config = dict(
    num_attention_heads=4,
    head_dim=128,
    positions='learned',
)
Each number is 500 + 50 x the weight over its row's rms, rounded and kept within 0 to 999. Layers, rows and columns count from 0. Numbers have three digits each. The size before them is the row's rms in percent of the matrix's.

# layer 2 MLP up, 3072x768, rms 0.0218, rows 2474-2541, columns 576-671
101:464494456464443478499551449479452462518476526494469528498501531491566413514544607570526553488476556483603458437465479514383601539469544514556543557623516487538501525496463546532479471565521384463551503561449472507543570549551416461413498482508575486437452530531571577441443559463440502522
093:490486559505440559560567437575493459494543471429454434508454490558446486508484478474434424533593493560529463474543480476531500479573468596491575456635528510512475462469432512493570475491510530483527498529506553468432471525489553517535471543448473575513411486500406486430582489563521493449
098:536474466514462543448521524507467521470545525502547418448464533550441489518529500459492507518436368538558499425596333412553518467465533530460565479491553507453493472474572442488530406511524468535571519475496575525522458442578536506503513379536517463510614518589478596556633503477503544529
077:531591456445486509447603452494450572567509481492494420467548473531497492441509475538470459464532466540522569470568557503523526519473466500500537482412560430518375557468563465518420433440468493536500492521406453466459512461491557536418555479455538607509510470557525596476565394581511535460
099:471530471566608485464531504486554514469483481605520558478570578543512466550527446453483501475653487532520478525550447548412516513489499565554448444568463479497513561458487570498559544510460461474539513534502463473475471521522382477540470579512506502430459569534461466486483410494506492509
092:540502422600464504520519525410481480487533590490493566540575493591424529497508457517534483513483521531525467500535506481458504535500436455514575428443468396560564530541508591440487466439497551454477560472544549426463421431511531485518542457486482454556462485527464507558595548515512454570
082:499507457510530576501489498475528446453435509546576500559556554508444448538483529518498485572503505490482415419612428449544510538459524497519573499523485500455600497527480473460435498545530510531492482523579474481477367564441563503504471441586513487468426577566463569498505503525524509554
102:432630606483454434490576449396439478413540512493439514542546466512462543440450471493489499504521484521500515459505511503554461505482444510473599527442568466448488531521557568489562585589470540489489460486452519522487428467525529464564462488458415495504530520358461538476475402473435406452
108:447514457425474425412524349436487560461356584502420576499550477557545532461435489554556566453501595460597497414574427428462528528563443530500511495469490557509520460480372490484412580423400520501514474497487535503550454528421574424585595464492575491444460542489495526506474448551491536513
097:473440532577499480539515560454381489544576482469517550515524518511402427492517422455517494493498476506471503457511450565478561479519491536452567457439469594457425531507520482556564489501519525420471473493389480468555469458465586470653411544514434474504433395457461530538477439508507531466
089:445588522465463454487531573489498530494469461575581538375544524505584493463446566574553532492432563497440494538534433539530514416457500533433575492548538427449480473450407543523577471554487556544552515462550528543538508545403551506498506555428524496468463543518465527520463522490494504508
102:421482518464541501448569480510530624538600529564456476386508503511514530507497492592491476419519501487503413431524453535540459500597430532456526555537516484432469469469531462432505449478526437533543477509508482596467465561474499581505502407455514533481533460506536536441504488520507496452
111:474593489526551504523491427534537489396577564455432486469500440625506479489510445465532479511493460473546504531532498582534529475461305519535518519430534468474491504534550584502505423536442505439461499478554490422498536479546553479546566481509541525439499467403463537552473409499450527480
082:452484529498576399485547515481517466507526539519466566541488530498428517493514454579586461513524563498419528466495462565446619551480533561527579605485610500458493525563587497563546548422429600533584430500519594539561365500515645488611541638475498452543469371513550516586419372476462563541
104:456552483520540544435469527486512495583487527542496512473531485537384558452560428437474489439507484438465553477503479487423549483430541529549449447503485506521436563549507527593520544387467535444340449523549483452519537639494522518453503519524447456575457554457547445501507562454481504585
104:483576457525434483490575412488496647390508486460537510549477530452400552574435423555492416472594499486533420534543502526559504555511531510461554459457496582530529490492509437488490372517533572512501505452497560473515538480466586457500505513404520502449513593447535489389496417500569538443
102:532621457530434527505484580470541487541502539499531501514563466572513563458510505481581551501445522481567555561516572561546499483554445535522446428629594473594457481547492543489503484423426508469544535449497364561476576560458458463507423473413508472404421466539530467554480564530634439489
110:576578483543528505469473578459478486510552537564529475583530466594626519404409387536420518454509511508452598516561472522436496525471492521483436429560543574541501439546530468480477561437480569472499453552552451508472497527401507495499415560521470467484594472458481437575428485489516434514
096:514468535507494464573630432467466474528433476441525516483476554549453504571501488463511286473565554441436465442534525500534486538485463517570509464449463509502442497528431533451570507535521512490492403519463496472537446407539466490567405439513477476502434552486550387533468528502517514520
105:541659537541489518554454414554488505447453515445449506470506487545415465531406608502506557516441498501633462437548491523532513500483456530569484542560373471518579440500498535488627544487481475432462452494509456487520471556521542470513531527559585457551530390525542486603452572496462493525
105:483505568519458456525460542489494555477488499561512560519537476572511511411404492487506467524494513577492491534538402424405554442553526545475439444456452512632467514489552480488495447379624524449580494410451571499546591471593526439602389519479504431578448516507500492532498474532480502543
089:494570491519601536534554486479488414470499450521506426528484461532481493432445486467519377463551543508450568503541522497535512449486485539501484429346547447504450588489528488578506519566561494461461465435377489425540509415535513524454525527474483513556527429525507507472501393462450544413
107:562554540543380521469542475490530518543534471569537456473555511514463459466462539575499455502409493570634553466518447513580492468492443508511565493505493496539498505445447517506560537553400489496502492477474434588455423473410535461537515506454498423417416486506460451576534533464484450392
105:422566577493555546501560442424473531575485486455479500410490496491477542503505500503605462501503470498556514418540440507435488457554565545487527498513567507546474471435413541568493460441450526476552502410488348540482517559496554464464509434564642592502551616546506536556505493448459492478
105:494453483587563560546545502455471531462472556502532490471505482459438578453391501512445394464579510405507442436562560409558526502525453528538552561490467429560544496447380488357512616525512597534500576474513454498470462553509432627540499499544554484512517505485433554432462520563564513583
092:458601560577488459560489450529506499514445563513477475521538517500508573521446459482437478411480481567558468471503467452463502473557468498425608524549504441447473543500468542485476463564593526486454568412526462519542448576547479517464525443542415489482504519468479494512494567466488384492
096:501486535505483479470588486502464485501468492514526482557521464547516474385503502505392388474563457571543493450614508488530494465469458585514531436589458446550495463619472418529561437533444510553411446445492525505503503510400450490585518545540495510501440516493594457405510450533467533415
089:526427456508547407453460425429552482470572541437511467536495431564566462431549499494534446496552497515458498465575514592495538473433427497484485436541474424521533487496511414601423523429597469526517433487427468479449555506538523469480505504552492469518516481507489444551464463506588554577
096:456462532509518499465504491539482543584555459533576457505470493468568475466404576541471533502445559490458462541553557486546572483467440525532483419441405522431549486525469540442501534446411478441540464460496559430404520458470547500603445523579426548487698455510509413587526586491524510538
079:527557588466529497521518514487495521486500515529432503572500519440492506460531483446531475448486504398508511536496429568580502554506514548499498546522553464402481527483477540482544504557538555504438529379548431490509417426518609487544440522532421489511604373521534614547426530482428492505
101:560468434511446433594568446410501550528417510447540493438495527484441470495524527548610497491535503510533533477484448404576545454542513529398536426601423499448479537433408519545473430487483444471554439517468420487534504504605488421513456530446543546452539450472482480489504436535545406517
105:488556439609582512447530446494495442470539526506466580537531451591470497497516412452418443450616517520468464561539538451398504452571456521477566469463418515556510516542514432535480458547503569465531370509480496495511529490499581439544429517404499485483444424471508491474468502543484492515
090:519554439536546486521510500468408451547489676544414515606552478476415569563525408511490518429503495520521543533476523498468550506583433570500514523440540445519417473495522443450436520530547611500547527534427507514450423472510524507459489535528376516454553497520402452594468420540465571485
098:379541538501454472524510515561566516539495462462542487496543468549480501479564488446461497469415489566430521499476451503569515517507442574463501514612447439511464638471501593482515523514539474494542504583603533457505471534564570446429510506511552565507470549526391579589555546519566476511
087:535539583503496436500507530529304461464531495387356529472666485664539455497536493488499373464464505482512468550498584476436504509523480531518485407464453561541333497540590473505414549586464487455446439490463502563477585432500532511509510479551544519477494511529474523463552461498475478473
094:525551516493438456497563510381507525480622493499620475424515505534572543408466558526546462457563569483504549497574456504492485484520466467529477551539536472506470479521509477543503389551458446472521445506337474639530469477459564545529484366460506545468551581486537597467486450546534526520
098:546645533509496468578514497547498551432508551525514428482525464447509509596425522485517475488492470530498514450500387494447560436535520517554506561581502508468492524491464581466529538512454483522474506585438556418509438569508475477513511472436544414467556622518417450542525535528505457493
102:511554489492468494550493513506497493509510517555524546489563463548484470546499632572523552495454463531525399529528412438619524484436437491396554552589440488432512491460362512587516524596460501531544554513495490419485428450482491470567537427504464551470415555499466395387518567504523523381
097:586491603503555493437463523488444483512442477567516488556543524493486457519549541540449488468486553453419555452514510394373488463427497542347545469507453518545449542551539525522484510437550470523515498535496549453409500463506495585459462536448535577528462559504585494398515514571434477486
094:516574489542425494485502469417487558521477562465508475462575493514498493450459573412574509488431502491492548517543507484540513422509425553527468444420512480566460513569519456528461511464456534498597450570461499470499532506515439494471472455500517540435480563518460507446402515525580462527
104:491446529440527531467548620469471420510517560447531590514501438490581495481479529515532536447489596513581526465505532520475591431541506540524425574456483468563484449439502443573541503501386410539498536503592566466507502517407569511537461496566500450482506465465419573455517418463600472463
114:502586538497515480531508546549430535500615567493506520503477483520566503470537497449585504426499463552419484565497468513544559515457529530438502471507531611464526579493487573488539515495482414455515474555474492543422490522464432552459463540518572505426602526509464545521517429534471523506
100:528422501582481465456499465503452471466475481459529528490514468549508529522557547484564485503477423474543509413506424548512455475463535499506506497423473345585459547448387456460477535532528549452479446518448491500569544493444520533458606443498557453464506518472571478508527583510462468611
098:559546507446559418531517450537517575525529449544480486606533493537465588495489495395467408545500479570547577546545480498409525503468529502545546500357548627556481451440516530598399470531465544572459388558514528485478522519470469467513516519507449486542507494401445545468494537426475503549
098:455518409525506475471498487481550457543536507497500536554481561492434449478471416563457570512504567536465556371525572441534448528438528501532533544496465441524542549446533522404455543477497473489513581418539478606537444456486487570520513498416479529462497522577581547514440522504543590454
111:487546454532455512501546496500510495549518390461504514512520496476453513551391521503530390506482457561543502545532361604595520442391516484529535477440466482539508525465529485442558520515509537475427439451421375452535462555498529423453496519549455460480559484491517487526469512503520514541
091:515529544529527430531472536425435465539477543503486425535508429493420458381487619478454501514444564477540595520493527450456509471534516549476501481534509499510508536455560574528553522501409602476467540509531513475456481468581563555500489532489511499493565576405611573522477509457502601448
104:440461515502540544550502456432494511448431566482501471507518509561387510453502494457450496508496423520481430559510388530447609459581485503442543500518511458441474568398412536607583441442506538421549469522504505545535375539515516538422466509503481524476537505515478507555530549508528499380
104:488494489490479521513478401546494489514434532533480477562541482590371456563483545429492545481424427509511414482520421493482581442476560476447516436443444477457494489553504452533528557575522432475428401549490484511498598448546498450552486512440486525512483594491466422467464485421558484451
083:492587444491502527508517425378454461441593494496425497585573448620493490477502501496519519456482538487522470521497515546530507523468468510511519423454513419572384599503609490452448527514533463527449459556474570507478453485492533565515510408536556520481489444531435498420627442495533486430
086:448465454466559478534503582451425390566485497520436502548521508470443579453515426594475497464458504416523523534496441535546493429609445451529515534552595634510483506527500507515536467526470473531516470457436489533539516556526586504512404524572324549487538498594559571480399511512514482496
105:482460491504494582450590494528512451469459478562473527462496441594488520647531494489450400466557569463584501510533397470510546531583446535522513522531411503479449572458476458467499459480612490492508506540505396430534478525509547476447552520524587507527451553469505439480494495507536523467
098:539494420565516523491512489503474530576391491418492464471523457512514440557485504553493526469481410544453579581555569529566479436449491514430548517468566481521480497464600422451447468468525474479462458499518451465443546450511558441437520482471531581538503449498550562427491572471608588501
108:479508466498610501448444549484505534318561522504511515456465470533533567414426503521485462453470520539584471482508478411575545521494437500405444484503426483462551536538471567547602532589548473396516433417549499506413391406500366454497550402465574559478441466425476503456536518563533431405
098:479507367447504504494583582411436540526497466567494560514514553526445524519450419524509458508478553405500491458523518500511527535554476519481577427519532510492519466469464610396493583446385514396541526550471408465511491568582521428566468540541508447506604526559480446498544479543582454410
096:583496531610439523476491576554513530426520500505576531409524415523540459367484578477478514470592588470424488524463473468481564455365502559600564467505505470500554521507500457393573512571546452440493498456433427477523511430499423516519500543517554505492523509528579467524508463486388602564
102:470538504500472471507562515510469483508432495547530546527537566456425463514517477373507526502465531580614492584484380494462529485628498501500623468490585499436467513475395528491465472581477473465432560478536409455521489582480503547435493514424541459426424484466478504432523570505521470429
104:468471506498552550443498468453530561497531551506531389521547520510509483507416545568526486494473456423555526485533430562508494527533518503510467472527468479464443533539481577468515425548461541495494572496433446558531416538492512492575595472510461478416518564519520493493534437520469584529
090:616529392475514510567537431485569520480581518467454571469528398535544496506424490548443528421520507480419417546569490422441523513499446518495462499533472522575499493538541504417385461493508498463480638544387527500440486460386509526476434480381454428547488490475476549450477529529507496387
105:542549533466423537538487474484424516437591469515482460610507549543542532492399539565573473411583547540504583489537459498476534468471481522524489471508571492449481545465515477438442534462476609492506427556455590473438577467542524552514504486510517526396536503371371583435423603509546507572
098:508522414492506475554494427484486530528545558472460431480516501482548533530511463561458482434431472630589488442497507464534534526649514542441463441537552591496463574466532571523531453498310444486481586505488536485456516484538425484430490518499461474435548562413398590508499542510461513488
106:545549525495433493516654568519466492479602454527507533462555490480433534475364487459538469528500554520507471434515514482454618547523418519408563437429410598460419588500440645527471440513535498531571540553376453496485593573500536490559482548501460495464535569545528438555573521507578466497
102:511511383517492508416520483515500456506544515491538428455458457523419518556441527597491525493463416409468466506545440476429506468536514471358573562597494538512515470524505457444428491550457508491570578500495498442469448529463497512492493425441448511445469472481427504452493517438543529527
099:525535529614501475446501551505476557548535495474488534586562542517517540546496622523460406487464514564563553484516477509495481493621408499505487422527522430513455604493548473506445474498488484492490478503481525466505562436560586513460491580444419436450583518414402549518465474498576503492
101:420497490557502538486577528443545519536562504495487587584549494523521484520462538499417509496606482552458525440527499417482538493520496516493520485543400499585496602541597530534489445466531484540505534536476533539481541471520546450588481447520415507544410509505463510492470538534603498571
099:525478503532518503456498529552454456472523586502453515530504440533462524445481486444487448506579501433432577588526521507548539518579446532535500548458544546534447557585580387505521456494510481466401487360497493513471601531552380552416520477548440574471468561546494541580409497485461598444
102:489462458574553517395468527391490577443492615502515501446501438573427562569396462583442454409479448486472466504538516487461536482565398549501480407522522559612486453598479353418489484469495446522459516514424437558512490503434465524422533452509532550477557430461545539539535503529597475487
098:457448575470523570555572585471485490492561527555553503434594499511529521401478476483502472514506517554619533582447445499575662495527484450444447492484427525545496517540430482447521503577430486527416500573510458487501395484377498582528444415458636491478514483581444574494483437473523437469